config.yaml
n_layer: 10
d_model: 64
n_head: 1
n_kv_head: 1
head_dim: 64
d_mlp: 128
vocab_size: 2048
activation: "swiglu"
norm: "rmsnorm"
norm_place: "pre"
norm_eps: 1e-06
positions: "rope"
rope_base: 100000.0
rope_fraction: 1.0
qk_norm: false
attn_scale: 0.125
bias: "none"
tie_embeddings: false
parallel_block: false
init: "normal"
init_std_qkv: 0.0679
init_std_o: 0.0152
init_std_up: 0.0679
init_std_down: 0.0107
optimizer: "adamw"
lr: 0.00411
lr_mult_qkv: 0.4
lr_mult_o: 0.991
lr_mult_up: 0.703
beta1: 0.95
beta2: 0.95
lr_head: 0.00445
grad_clip: 1.0
warmup_steps: 322
schedule: "wsd"
decay_fraction: 0.3
decay_shape: "linear"
final_lr_fraction: 0.1
batch_tokens: [8192, 16384, 24576]
seq_len: 512
doc_mask: true
train_tokens: 102700000
steps: 7084
dataset: "wikipedia_en"
Each number is 500 + 50 x the weight over its row's rms, rounded and kept within 0 to 999. Layers, rows and columns count from 0. Numbers have three digits each. The size before them is the row's rms in percent of the matrix's.

# layer 3 MLP down, 64x128, rms 0.313, rows 0-63, columns 0-127
102:382513440525549488442498502522413486541485402471537495596411534485536558568508405438422506552471528409470475490533572539539516472440469496516501438414491490500522503559468513530504555489547504510572486389572445413510460498470508513539515506518400552467571600396581520546436609557511538443578480564490535474496488498527526488513532478610459467585553524504587485507600513545533472497490
118:540419486557532608500517467513516489594555547522577487454513504441580509477549592530587492485528427517499434484564516497495506482543498557390581543452504552476555504462523482439471524445448438497503447504444582507599619539478595481426521538571516654425548457502477487479509477524523553495510459475478515539472424481575476554560475467479515485451495529500566517596520469455452556636545
097:477573450508503459467516446470489499544525505495577602559488509484475508560492501439464509476510513472512426550543564532572484507433409540499550527411535473517379560417519560417403471480509458516564449464408478513574558489506575491491568455553485439410502520479541432556501588519493505514515510405577611540471530467408431498445408487540451469422559525404506504492499610441544521540519
095:556545459454457522416465421514534509479447423530412411439528506497461487515516536489507438496436467472606502460559490552531504491470488486388479513454558506438516477485491597637491442465545482513566550531499357483521503517465463482539504520529516556433622431479524432499572586375499602576438405535530523535463445486542541417480479484467492504501449522454544454573519523423507504489530
094:491479498517622474541570554472543534501568453509456374514409392548501464557456534474505469451448578518504498491471511460516496537548477538469552577493533499488556567555484432506572490527588397395594510581432470486460549602568499501571473528414593529487484425478517522510530499489571464567525519485524503458460511499521618570484512408505562442528521479509513559492517510577526466509623
093:520554585516555574484499441454417514478547432539490585485440549555494487479467512519449581590561463423505479541476540447543469558492517563526582474491493479458465532534545506512405390580490420504485477546442542578463461518486501426525493515452501470497594502379455596425381526498581533481576433453525457525467559468492461484460497498462446526547484568521479406522473435516504428385446
096:511452550559483547519521511426417486535538504607544479538482519499542471543534513470472616478494558516458508485494482466488601474454509542468426464489536528515445558451424512395487481575586517478496320462509513460469506508431560457492501437518559394484486498516555475484494478670462544564425513534453532540599472535555495584572495601487568505521481551481453467488522478493558580496440
092:517384572578456497540493552486585545550506570515556418544458488470447459541476559599524493592476407422574507461507488461529482404428468477433561454586465480497511424462498560447498478564541466549412543498556462501537517579481417459511479508413456466492503487491401521517532488478527498569489537537506527448590568422487423612529529446529431607518493558492504485520491491518491430464580
102:387522447532427518503498594457491476493566534398497520558558548489385532412510614447546531454444496459477502466491427463524471560480459512412457434543456500550538457535472406521478520534552546525492518641468483614559526500473521566461483509450496508455548464505461518520488460460464558481490469580506480377459544454614450429508448525557463482432424446481488540593500514482491447461554
094:654427565469511372467564517534508523487504532526458538483588462421485564439550483539545395531425516521458513453424463540478488489489476504515456520531501337502456581574575444484551484510524467558517490499533449546488496544437472522536502538509562519591525575458496484511491507453475456451515528505508484525439473525506574465431361529377428518528443491471465443421491518536436539484420
097:506476559606474551534513481466563490503401506531574406561543526404432522524613520500452502433507423423530538522488493435468611480458458461494559538515490424590414520525575475443469579516470533569505434508439463505483483508562499564464469573494466510565550429480540492419523465504509437493501464499526496468430471420444610490574570520454491537463479511574409447483589497495553473537402
087:528526469550419451566491499487453514461429574510574458415584489569526442448456467465538422470500578611482503480468505558485567550512425540538504575497515568486511544494523597482424394466557435444506527469495426561496510435595548480517517574561483454501532422499483484445504466483461565435512490525493495477458566655461470563498524480492538436440513437571472496501388513479573481468399
104:433506594498487463485472457467512405466433574411394551544506491460513544509491598578451503523510512493596549476426591462512520546565540439546545446496546536502524501490517473468451496454474443549492499536506541457500483467555440408580502623526499454539507519575470556614489518447501537477560522631439484523537505378542431526495480447495539549442574469432441443457560528474496552458423
121:479420530515531484593510437567507470399531561421422476521529521484437448397478563456483474499464458495567414494434441493458491543478514499479496455511512463539517508539486518479507516551488485527550541549473557520485470457428450523487429496417428606424560582618379527484471426529489501479519500467520479543529375537541470524479503541462475483550516501356613474469485627506553494474581
137:430485480516577567435470532526561508511552483465527538586498461558472507603569562494484546559468561536573580473528473484471571551560529527504551486541535552608588518526471469526469542515456472472506520500474550499516525555542511422421475515546554555519576436415470537510533578524580510513498405545542575481558550459539466561564538629638459490520521431494443540435517549439422555466429
088:471448507438489466420441553488545419517455572538550471549565391510506421553509470442494422570527505543495553553486517437459510485430548476542537474557409511507524369475527520490525589540444364504519483631464565549469537505566413506487454437511475517466387489468492473480521452449495504433549582477501478428444474613529511473448503506496474571467490450519539554492469590597527485526470
109:469441596512487469695464423503500570493475484468437592535426515601484529432505462533453435545525523501588436486446495492445443455496470615514423553544555479485449561447490521488594490483494453513490500459501430501480495563483521490526462467409527462538498532440352469505511551479534502444496607520472468497476514587432453517520451514553550516430518516531584463442497524531481410546545
087:516511500511549522478587439408526449585530501536470423443560494489393476426425489545547488520557445538524534568467430491503505522570467650555522500480489512584451532534481444441487477513465527453466538436489493493467430505446476459524517496453492407605495565598474477617549468501585588457500426524413482482443521454504435519475527468501505505521510514478475448363545449472501515398590
097:445418477487423490549520431458459526473442457455515454540530548540398540453437434516452389487480474432431545539468420519470498472561357538522545533448614491507497484501457411517541524466467537523514516512474617487556493440504591474451414562426523502483556512533512560545571546519512450548496555566532519566508492495474547490417503444511595473626523502474508400535488568536505507549423
095:454438426538580511492572483477469496511439506420425522459434571459430463519507512533493452539513495542413463516484559531616492490479513502518535432520593418503505596496508473481484585445546428532498562419572389503499514432474580378545552457588597531609530512545538514549563540531491574453494555492531414518496473427541501520507497491500535506478518536515524520481618507391526510582511
096:565498533435527516492442575485404397539438472493437572473623431507414427534523460527473464557417508478509571450462439448485507550554579519514511596523529469437555492553490504480425472497450543514474557482472530581453580525525496555430503414466560497457422438532521529488625418487551548410519507579556477466441521544553432454517506465413476465423483485566540506522462545475459431475497
095:480572515499490541509510516461478484516512570467527491405467546539494363532499558586524490435567510525581468475452425407487555623507555528471526474446536503425544445525463482476592466477506484488541463525546536429444500495521671519487424469563502526507549522560474400516463483544500434431503405492516591502471440429492546525468385442477542487488526531516403518447447494486596529573514
086:396471553458448544492472552477456542526517475500546550508534511548415516516417515413500395541555535476454542442465450459523456498552503452587587530521392563472507472567400403509490386404555507535532547493546577626584485504485466470523429513439545469522512446476540453470518432426564556510459521592491426475525562493498438449516516454476491452540551587589511493526499448473563514494498
092:498478415501492563460476462509496475427525594434510546431478475437468515506492452494475508527487509545581494474507591506437423499508543468600438520466407603549514464532548369517429489434445522517467461441494546526528403513449439476502488558549418510456451499574533501479449467521480523511466533563479373506488526390578506494421478457513427401550503580516460488633492475559439554485443
084:501404514465413482519467416429497535466529500470558477387498466523504430535512522477482489457523547424595585523432562473482587570502439520521571482549485552516532534506473530556491496404524466444468472556521505452373401551538495458427584461535504517444423621481491607454515469551498467463467506480521563558545604484529467499439577557526498548475552530569542481457474616492556515546477
105:484521493506511535567526484457533499494471461609425538533532488488452572480517544425388401562459555459582587565446474477480523462544528462514512445549497560629575547545532553513447538500528493515413458492499473469392542398491524469418505447421501546525518473489467490552508429473497494516467429540501540460420460480623504572515534523554464594509516464498384457492558575443490552426567
178:538536467464494439439508580590486440503491535475488400465473388450532558482484461531525536540601437442554465491481473472488531403526479467577460479524554501513439395425582489518592448600541518501485552577481495558544450485470525496538437483495522418501507496551452624615461528516434544457434508573486437454552531533543621460502553479518481504554482463456467491481379465503583483480505
107:504449511464537446451545499518595495485512463525494531468422542478519485451505442637529478575530467496463514533482467549533497510594531470538555473583460522434477424465443414600521527423600500504513570513542480437487410405496449456538542576517506488496512487458503482509494417496522474481395570442522495549438506554521544579483650535532438451470446553485424621434510476459591517461547
103:435428495517578588562548438502544444536487407457385469568533559530491533405392460532530453465473495524454530545387498599490481477532533523524490534478489499485443508512599520438525518531548467511439479492464506482564463496541480362551525591526484530470579499492491591591510465517479488463483447488486504453472533367526502481491440611484523425502547599540567458408550528466505555508522
091:603481581603515489497573411476520492430357460485495468488588449516532513455508584483618509410510531533443520516503519527470349522552474544412434467454426461421554502587444557445540558495483588461448484482465497494462468494462479521468480554480518528513482456536514488448504518428517491544638484414522443549497555504416472460542458542506522442500453547511503494467501536537446471541410
111:491506532455452522494482537504477385402563568489544517476588429533527538458508451494497471432505453533529529481454507448552517558498520431571522471418425508500543539520511535667439535577485454445389499510497403470422484483453510541518514442562592559508501574457511479509431479480525549429501473512482525551370572536463559431380508532548504460570569465473481441564465532587493494495530
097:565485428504472458553537430489454568423507508605466506486466496547568552541504537552540483459529472569422493617452484534525477567510497474500508559500520587492514560577534543475449481460464599403503488527552484479524571618488527517570486507504445470443413423621432390436465516510537480437569470483412564541545428591486471542479505509472464427525549471477570540577511550548461554540518
082:587475455515579485525568536482520533504433530513587492446461508518561563484531507382585455464472482525524490593450507570536531500557657535516485501556599503501483559468496463456455570460436507396481579560448534408555439463471553525568536531523427491542547427532474569501519397420596475494524505523405471537476572497451508535509487506510454573470451492458406477530491524540561518436449
110:502444439601531443494542520450482492512496492560559565455562605451403546526455524581459498500459544535460501521461378630498474533487520485460514481493551455477476531483395517503497604545498507467556420442494456457556429559484543540508485505483463481550593513497477490444534439497550536519488480491395507631431538450552482578511416441382432428522477530597533466492503476512458440558493
086:376554506498489568431522436505472547423473465488471530622460491454523547545413423515424497410477554403492437435564449390491551463541505395556511528483466531504470438513405448450590474508503573527522544496602461492402488554550478505525518472482451503528531451541564440495559483429495535464539525454398482494435500537490540527448520518526456468514412456461465480513502470434419455593469
098:493462533379474581523507559513446538575542421547532454545524450483463443485536538459403532493462550550592486590511512464518505572454536410448509503544540483523553518586496508583496489454503488460489519530560519474466555528388563586527579437446536538441489573403539516469540419455507535479557494480429509482570448608414427465517476521609457463516457527501470483504509479411439514404436
099:562489569529454535521544428456467497443525610524490568461463496530507570441445551503505457493494489559540517586462519475438555532511520565429515449522554535444487551507507597516557572446405569473506555429469543402506426561469451558501504530543481468484526582489556477544436524576480471402547524486417624632607464477493501467459519521479508449559572548571449500464538459536454588540510
082:531516546484528452541581562597530507515501500441465450507429587531541509456478560425592458556543520481470497446501512557584535420511466588489401535596450430462558512527535521510553519484469490453539493392484484553580489465538543516445422555506508434470537497516506635464459518552476490553528491438493425467539486556482583540617485457471489485532407531447642541570478509535573489445511
106:460489573482518501508584494573528458504476507395462479547464444523507473476456584564496506441485467541526483508475504452501468562480448547482456477409531587516537555458483478484505574412483407533530490515409500432510495538468502620482400497595431580490375451427437404530493552498462436448585536505456479487527495499480531418426498486580386569461613420522524479527531518524504469424478
111:465460476505544493528495535480533494481458404540457553560431449517436538565444445519510489498553510450504504524521594474454620537540496446491510502466594471487467512481527441439573445455467403549511587468493538480501493483442484513439597483487539557492463403470562501453528500396529521476410488438585607476470485408509457556572556498577508501590541520609489529549478422402521589455416
098:576447564479469466483367540503529604496430478528521427637490495440541372468516501531442432468529522480530454522542468465462583508469544470454433459552503585517477469570509444513522461424435461506493452497535502534438517498504509526358556541535531548451505581451571511530422507467553459522557511460451496454501465615556482597468508370548479459425455512553532465491499532531478457527479
087:534508437478543444510513497679420539461474473476422494535474461534518462479492506517557443504511494473488449528445556581542495440549565463524515503486544441482616483512544531421552369497431561541545405490496479539506466555571416417527477529461442489504456526506615458423449493451509455420497399521540419509399458507465513492477420560504561567525495502505415467529569448522447490478447
090:479491564451505534513505454535483412563478515516450557527557393470526451449528530592508400462437463528588424457530422475613471424413495526518467520492552484499527452499565404547480516556425544521546455486487523609450452515431494583488553546604516502537466520555505425459427420569612570507602445491572518544562453510480490517485500476534459446530470496490393518475498553475454499519547
105:514481500534416468457527506465507522530579423526420458542513532608502624423439537455454438541547471466449541512585426551490569410545572465616462488438523511475516544496557496500590521551466450622526531399470514489519455500507586559471492524594513481479530470537518484450499609552556442435529573550485440399505527456493498495436454469449525602501530547463496513459463547422493508504475
090:540401522613522467602539460589488440497474478385475420503521551484445478473506550482553486567525383471534501452476501534510552474446513566485593430452480445539546453591573523525543546568478479521635513523441524474522508530515456518444504513520482479475464439507588478439402494476512508469452546460396480487538513525591406522479524419551515479532505566610554494521498530525456567435577
101:486563441488467472539490531504499447606574556564470485436538442530536494590452618527487420413533470554477506547482524532439567488550539428474544531516469584532514564541558530516401511457416473493413507561568504481509440583562419559458484448484529524471548579548457474521537521354460586392489511461463494529454435486421485477480426525413575422482515553487471523488460477501553500518523
111:555492584560516481500519395503478509453494498449409553416536555470482520439500516433524485465471437546493553530516518499448547533496548505502502410440579460573450534581538471515470556540471460385471537514506443577469496482536517437487545596338478477567516557534475466397495487476512527515450423516533638480505380461554436460541506496481543416428465567501510493552593515506459579512507
094:470488475531488543398488514412545533506480482559547452488458527455495485507460480540456514449547519494511498537426522636455549528572465444435514513500543497506467531368467471479383546448640456522521537613430519448545550502523497554538583461550515498549592459533470594532519452599488577530502470547508496457528509429462499494445507423667550511561546487553487480505570517476496480564530
088:484481504519564510419476472508550439603491550532491505646525480383493512528465510438480403421568538512543430609540526456505582525515458477541493383398509515431514594548537479492518543510496537466439497474461556457581543503507527514511457524533488519523509510537527487451492543486347483584500530419424536541480464611469541499492589500511541467509584563495450466412503449474466483563449
118:459477530519572460565462511543434482603520415494471494505497531528543533515498484513459489529492547403543486440419562552453475420616572488488469474512469492454548421488573544509532498485523513506542489626518530525465449564510489452656481484535580573483396506612479544506514445520570502569533533471453508467513504461399489493553554520587392492437497472425437546506521586504473566414525
085:469481504493464445525515508469530532528434451505483450477583506454477436379513518508515465470532446536455457613518498572544504493520491502449329531517493457547465481469519531449563598424493483602494487514477552423549396431460519566518547488507603449462458569432466447446431519418415480529575466536518521479474441616613502492546486522528478543477482422508490497501422577465576498558495
093:498492493465533574394469509424491473478467529517530535481503552543543511528451594569569483437473497442460527477440513474527459527530461569517448478479490450422500568533439548486453569491543505594535430398380516430532456559543551421500493550459506430487584445428506485430559607499539599500556467455506430518566471480496534485478412532496439456510468573568562383478439532534508400487440
085:489477474455499547507543496559487490440469548467450511474441527444517546405575463512539496505453421518556464579465494537509485485488533439518405443436543465483503492524468390480553538521563491444515492513453546541507467431501556457499499609500607408510553567482545497494429567381558414515533575602538453401460506485461480597451437436348530443468443474498472427473528518481572504484446
093:540502482506539458495538482484465540571533471602588540453516522553461510447492462515571540406515453459470530465512502488400537450482408428575504611489488511534511483494486575535510557563509490516474521627510520507368519570462508497497545502508436548547515471504533523567442536533463493554419558464443573519548441513513580413419559549487618462567555387560511500510528513389468556426519
092:484560493504575526566560534617559526500529451484466432491455548491527510494448496549443470435400444452432562554474505519560477527465447489525515428458506561450426506537429594491469463532488520490584525540409461520447529433450507524448498556553523419569524499452454441480415504486594574502463481535556392512516465491501487582506542580480462570515470512579343521515596539565514578501459
095:583496498420390510468494488405427445530431437562475523552505474534515481539493512557472453540500444560575328507576467501440434401485511557523546577548487537508515496530530501505452557471522479528461529517499519486481481579456564498523506565550462501498471548486489505464491495583464534515577549397563570475506564503475511560454420414357481547471464532558553500413554527427463583534558
094:489567471520464494454549492502552444537550404421609457443389483532457505501457527575555581422524589517419494583462473578473489484544516507574507441452509549481450525558580434492551540478600468423503580504429486482517436467464537432488449601466466542492532488501526525532544386543469396496435489582496442389436584474474483503508543501582482543518485500522505454498436455542519554486463
126:465552574622494465492485460423446483509531549541494536566402458549544437529557447500531470454433571475473552484395542482439555470450529508475493554442431538451549520538500487485517547580494512471435472422478450533398608443534565451466587430494485453383529515452515427458510567512517517423488456511532577512469468429518444542477497507576499492491541508484473517528652423569497535475582
105:532485511499514569478535523551504528472580482513446546449431497507505529493376543456507453530473496580475481531419471446444545520559516427522528510605460588499579543465511430528651500469414471442443528512417373472517491528569487489505437573435487511474461410473520420535501499531566454480502561507485467561540484465522517611424593503462494585472582502581533450536493469406540521553459
088:472475509563388485465495448506626587542513615517448562484510506577458534459524538584496600434491555469531478513511479525422446502440439548541545563517529435477517536401487531450561487484446515430523496465523402602581467450519471480475485569469450513504511552503461439453334489527528512488536444473519516543492527464527561454535412522446558492459596537435494455527467518522534612486541
099:511576578447531476564604450512442508574414503505493475405530449538572554460494557452436414498532527549545517539406614468497606459518415466533542491580441584502516444399521493523467432511443602582501438516497473495564522468414426553544531462498495453500423528559455478440468461474438540569458575560476569510520470515539506498511542487532510484472480440391546564532495527522509557515534
090:473523456444445509491536552474492426445460596490511474461492448482382535596489568538531528526532569478517405579441476520469514599555484451608537454530470525447544410433488480510425572455512494465429389485497468563490489548444454543477541532468480454590547515502447477503558479521413627505456489545418554510497492543578517508585461584434511487489499451502489496494387550575422509542526
095:502465380492516441520595452554463568591440434465539508537515631503534493511438531447550482459443475456504497468595503480567414503510472544567550443399597580494439453458532550525425540499469589529510416499448415510537552483460531456446583555511522498601493538469524464474484546470475378532511494519476456492512470603495508506372474476534500488438521412542487518533531569484488547494516
087:333449479561592491534514492527462521428588488471507599516501503566509569461529624559549412463508491537515529516506591407497531488471551470546498493408488518552531511495505612508426472428510548490624506543559433500456476503487492526556507531551471450465464467549543512584444551490513471423568588546510575483461530514497471520424492522537533550493466533431434557507575433581512446441514